config = dict(
    n_layer=15,
    n_head=2,
    n_kv_head=2,
    attn_scale=0.177,
    lr=0.00358,
)
Each number is 128 + 32 x the weight over its row's rms, rounded and kept within 0 to 255. Layers, rows and columns count from 0. Numbers have three digits each. The size before them is the row's rms in percent of the matrix's.

# layer 7 attention key, 64x64, rms 0.106, rows 0-63, columns 0-63
104:142092118089106150156135038132120149165178086137137160144178154138125163147137127084123165132099087144102126124121117126122110110232142139116130082155189123148154104100053134125151091094099077
097:127145117102093120112120153199102109082142070090161116147109142136120062168133092113098127144117164155129132164112139163092121147157139126137094141205197127161092156049057124123129121098146078
108:131165167137183151129120129070140159197117106136150130094079165101106144076112139122084134129122118091076109147099140122167123124076157122120085172068118119070127114184206169148139102110131176
105:139112187183153150158118070126098173197107177144109130135149145117190148056135113129159115123120097105116108089142126093096134129094099157137153104063064136084162105202165158129116118128134129
113:125143106189139165144115077086129145089162186117065187112132067124142085096178105126172143109105157119142040148160175156132126152113098141172134127115101058131139143130111113143121133101137182
103:088135166113173115160110092085172147159099141182183138165135143065119163083110142096115116075116130078159108138143149106142119120096119140142118154084091157068150120215176125161150076122142161
109:152081139146120160097148106164097117117129141113196162086136147118171070145139058095064135139103114140122080162092173111174136075201129103153133110131113118182107129151186120071121155111150124
110:158094177095164134098124158099109084113124105127147087083172128184158202133114117144123114160086129161103147190145176055111088098091116118139136139039125102146149076151153155128133095134137139
115:097105154082116135099153147142073093135208096121116138111044115154166059156131156170108149131153117147144162135100122143114144138161137172158119112219118169133100143080125105115095093113125070
107:203171154171141131124138079090090131137083174172124132138133139110101170129090071125131124108066154092094173099147116092147156160087149145144151134070111093062115122200143111168135094109136133
101:140175096080083141115142194156140134148143129082126108126108150106117106144127126131102170123166177165097143160143135147082138128149146097114146156190179123147058123037071083094183150115126107
120:154113141119145113129145184094102127090148174095071168096118161135104096186121173121083106119178115176166103101155100202087139116157155152106075112166120099147139096060128094142097157119123181
104:063170101106080170135119081123106135181094092157092118125126120130109119154143135142117135186120136092108055169137094153152113125121129137164104070204182148181125128132099120121137164068168080
107:175124103087090106098143164180104142083128141141093138091118147144068139162144154119102123162129103192139124120113083178111134083145192088117143129177211112183105112067114094121160164120109119
110:123113153120184151159108120177162134136109163133174155107110086109146168087119114120117168121104145115074082065101144085155126150044146118155128147077113124091147162198100190135176119118088150
102:158147111095152088141138146189115090100142107084135146148104094157096049187141119145131129182131140154139109162121127158138143091191156126131119113134186129165097167064071101121123166137100050
098:158086144182153106161108097104061102116122172145122101112150108129139134108204160148139126119139115074136137096135128048119133144073113149158142085151112127098106113205170149188088137170100173
103:074083167150123137102129156161094126149126074167151169057123079096110092147072045182127129170133096133145136155109118137107148144099144073076145133124162134171147112125112142086166122166164090
100:100131091062098110099167180185131114116119135136134178134137175149133126100167149126149084185139101127132091099112177161089121133130158116142108135156141182164085104065049048129143138116112112
117:086149095135113135175102134170071136169126109141128073130191149184102151115126111074150116125090191135082125155137151127100160192083090132125154153163154143115099100115098113107092163060131189
099:134119108159163167089145112085157133157092148112102115104169132118143160118071117128134156147116072088133145098162114148195119176086145095099172118039100136054159113161179163122106087143156148
103:139100127149153119129144091071183134167099148156119124119125158115130109075171136112117132200150107087133091119183118143153132123068175104105116132078109113083181154164195205136111077144106154
119:085118113134095159176145138097141137128061143198104128152151159149137112058128116114131093101091145093106186132141099115108148128090142132146103146107134156068140170223180124103079144161103084
114:165120144128155117168103119118136102140103155139105178166158086098162153127110125121113133102106097176100144113191201109104146122074155145104134099082136118127174124214120203112076120061141158
112:171129102094068068139143156104109088079165095161096088120110145121114092126124086073085107122138146158184183143165164129105140159189149116092140122166158144188101115097113079106148177133128167
109:161136143172160103169108079099054169152110179126119108128148082080169154111147114125128118114101093040163149106123151076178140138099109159099117127080130148146161071175191136127122118156134135
096:114144093159177138133121109042147119127104176136124122113134167085148173095133129127138132137131149083116214129112141075140098133105104141114127118089079138068169103197161106151143097134117216
105:139142126151191147110137117096148157145161132176129106124134063055091100131125179129101130140109115096191127113169107123145138156084141101110176067063086127067136117173181122152113142136085173
106:153076142098067110160139168185126083139158170120133089120166116094114096140148113087118134143126145121088102112142118153160146058149122171143133141133206083113153168073064061152143106093112120
103:162133145090124119112133136178127078067129093114132107109115135144131071193118119123141107125165151154144123183092131179125112093152134134106125117184156141197112133010101088097155155137138084
095:097124104152129180163119138109100192156138167124142123112152121116165150091094150168168125110110098143140152104104139101087101163097111090109097118067092119036186082183190113184135132148131146
099:138128124162117125115108049053159131177104194156140124128151090104173147087127146127111133105121122127130145089117126108134120173080122156135127132086062162091154123203208179149118119152129171
087:105109057090108127080185090106146153118110162151141139133102137134201234094075109188111157128134138100089113117097143153147136138063132113155123108094153147095162114182115143141150131112101112
086:115174101132140168085163107089133154109116101100113125088118190075191138130109171147127126110176118106134166111117110136162154157092143059078118163066090160095098146134159098100206138139152164
092:124182139161143135123140100073123161100155090146113069089208175129117148076103073110161103103122136131117125195103187131155154190117107104095109091081099110119130147164178152098142133093114152
094:106106139174181169143093093144123176122116178128139149074123119081161089121097156137136136127167074134128118081133131062146113138078121088137140165055057116127129095181171166141156114161131172
100:142128169156104128111105133124160121113163141185177098157091092150113132079140144148130154099081167129135140047139127101164107098149129223148116108167091148091127093184108057113107129092169097
082:145134133147150135131159084101101169142120060097073123097188135124107119155081117119148123123162114150088137217101173073176149103147114068126129140064152097174145122122125132100203095114136139
101:175136089096106088143137148154058125107141080143106143123149124206107095158138111164104121095160199118130145152044179147084120161109128092135141104131162124160078157106077165132123138133120071
094:115099078070101115158117151167144141125147143165137138162130121117134100128136205154119077116152121173148155047148082135109125150140110089163149151168137094080116098120053076127089183127154075
113:126180134083107130118105144120182128166096090144177108137214084152106129128176084117124149127099118176088125168144173153171129153113112102117111089157168052165143107069077119124104132081133123
098:151151111092112117164127175137060108084194111063118120133106144176088126161141099102116106118148186135108171139070136155083121133167157157132094107182151138189109157114118100095125170130165068
102:197142116132121134139096154152132084058153114172122054147153113150069122088164128114165111152128116173110122120118138162085169165133129148120114087143137087135141135075100108139057210077107133
095:082171112128128157136152112052100132127090123183125081119180162122126217066141104123114161150119120115087112145098117130158171150083106103106167154058152106105152137156158175130090123106092159
079:153170182094139096119074151137121094117139121085130135137163143165083119164122077103081085149119121131146138145124149171093163150154139110119093120203145136193087124030118121129075150141182120
081:155142177169104099156086137176068106067130087114148106116147137122101076165121128136131162136129203093127106143096133153082178141140118180145153155146145129188138156056111166152082089101108158
090:136105160132095114181095108198150116129123164103145157172149143080131079094120163087143116093124088165174131097145106180091089129135145190142082173153136101135095147094108045149109083157141109
090:096138167113142171178066145179123074111087190154165182126125128151141106138137105077145138157151068203111083132156159149113095135120154143119091164140162118181103095116130077133116124133103073
103:103161134068110091085148190141154108131158076103107094122094135200137127138120104135115116141167154127093100175140153193109133121181137109093118116190177151138151143064110127096181160077108094
094:160160135178164155131129085080113154128123143164133104088123126108186138106132124127142122114149120085125136121142141076112134170078134147098127107077100158030153107230195180146113134117121137
092:160099079155132176152143112132061113110088149178091072107183132171106181091083068146120149144135104135089115156118142088111153153140083144119172108082134076164124145142143164140108174166105083
097:157026177138122095086114114168181121149174131112163107160128080113131144139071126142129119142104099160182108101160150146122105099123102203153087108155130127152105096104093067133164145138146075
087:139167123141163159069135191113165163131125063176128077101143138130148129130087142149137159169142103161103076121143192105124125149113118091097136107167126112117174045105142161089185115079170121
084:149116126182122176110154118103113123048168153183099109108136173097157156071142141126143111138139104083143129126112136109090127204060123086121131127043114143082174129139177141141132172123105161
085:164080151195175134142131093117179135157125160176121166146082104097175098079114155129170129142124087129171123110153153105124105167078135143128075101049073150061157107166154149130129135123120140
093:113151094120166120139157103085152162177107162121129102108140126127196114087123134121119096100140107106105074168116167132136159173091082115117145104100095156048153146236174150146133095097110153
096:082138131082116095114147146157120134071159107084142163131148147150129143183137084097106062143146124132117134119110097201082148098174149100103123167167161119167107142033130054125135164152133117
103:109128107122147108116148087065108116181127116163116084112140100153140171059103104149116128106120153102109146115093144091173166131108069130117151086083080116095170136228173180133139148100152160
090:136103130102139109056161142136174106117214140123100132122117155129129108175139137137104058144130114133137144108100100180112102072175166051121098131127147139116102173060149093098177164163106155
092:077132131146122147142152151083086162071092065137163077064169146156169160133109074123158143116185142105119130162095167079159144188099100140110191120101128160106126081165143148120146100108132139
096:136124178174167117173090088141122113151118146134151111148117081077126118109159130102144136129084129138094140115154122164079194111074119161151085139072113066114175176153175127176072070129099152
083:129104162116141090159101126153132096094145148094165147154173036137096151143181091117111108160134103149104134128132115165094171107174152138131121154150187081178126130044110109170076146163091099
108:146175054048112069084131188131155127171140139090101110148106145176110102155153124127098131138134108170113075145123136178122126140148101089110109104212152141116106180074110158129119163106153127
088:105155081144104164099180094086168177109159171128159102109112114105146160112174178122139154115145130080121144109115092103179129109099167106119086137085113129070117196152172096133190119176100178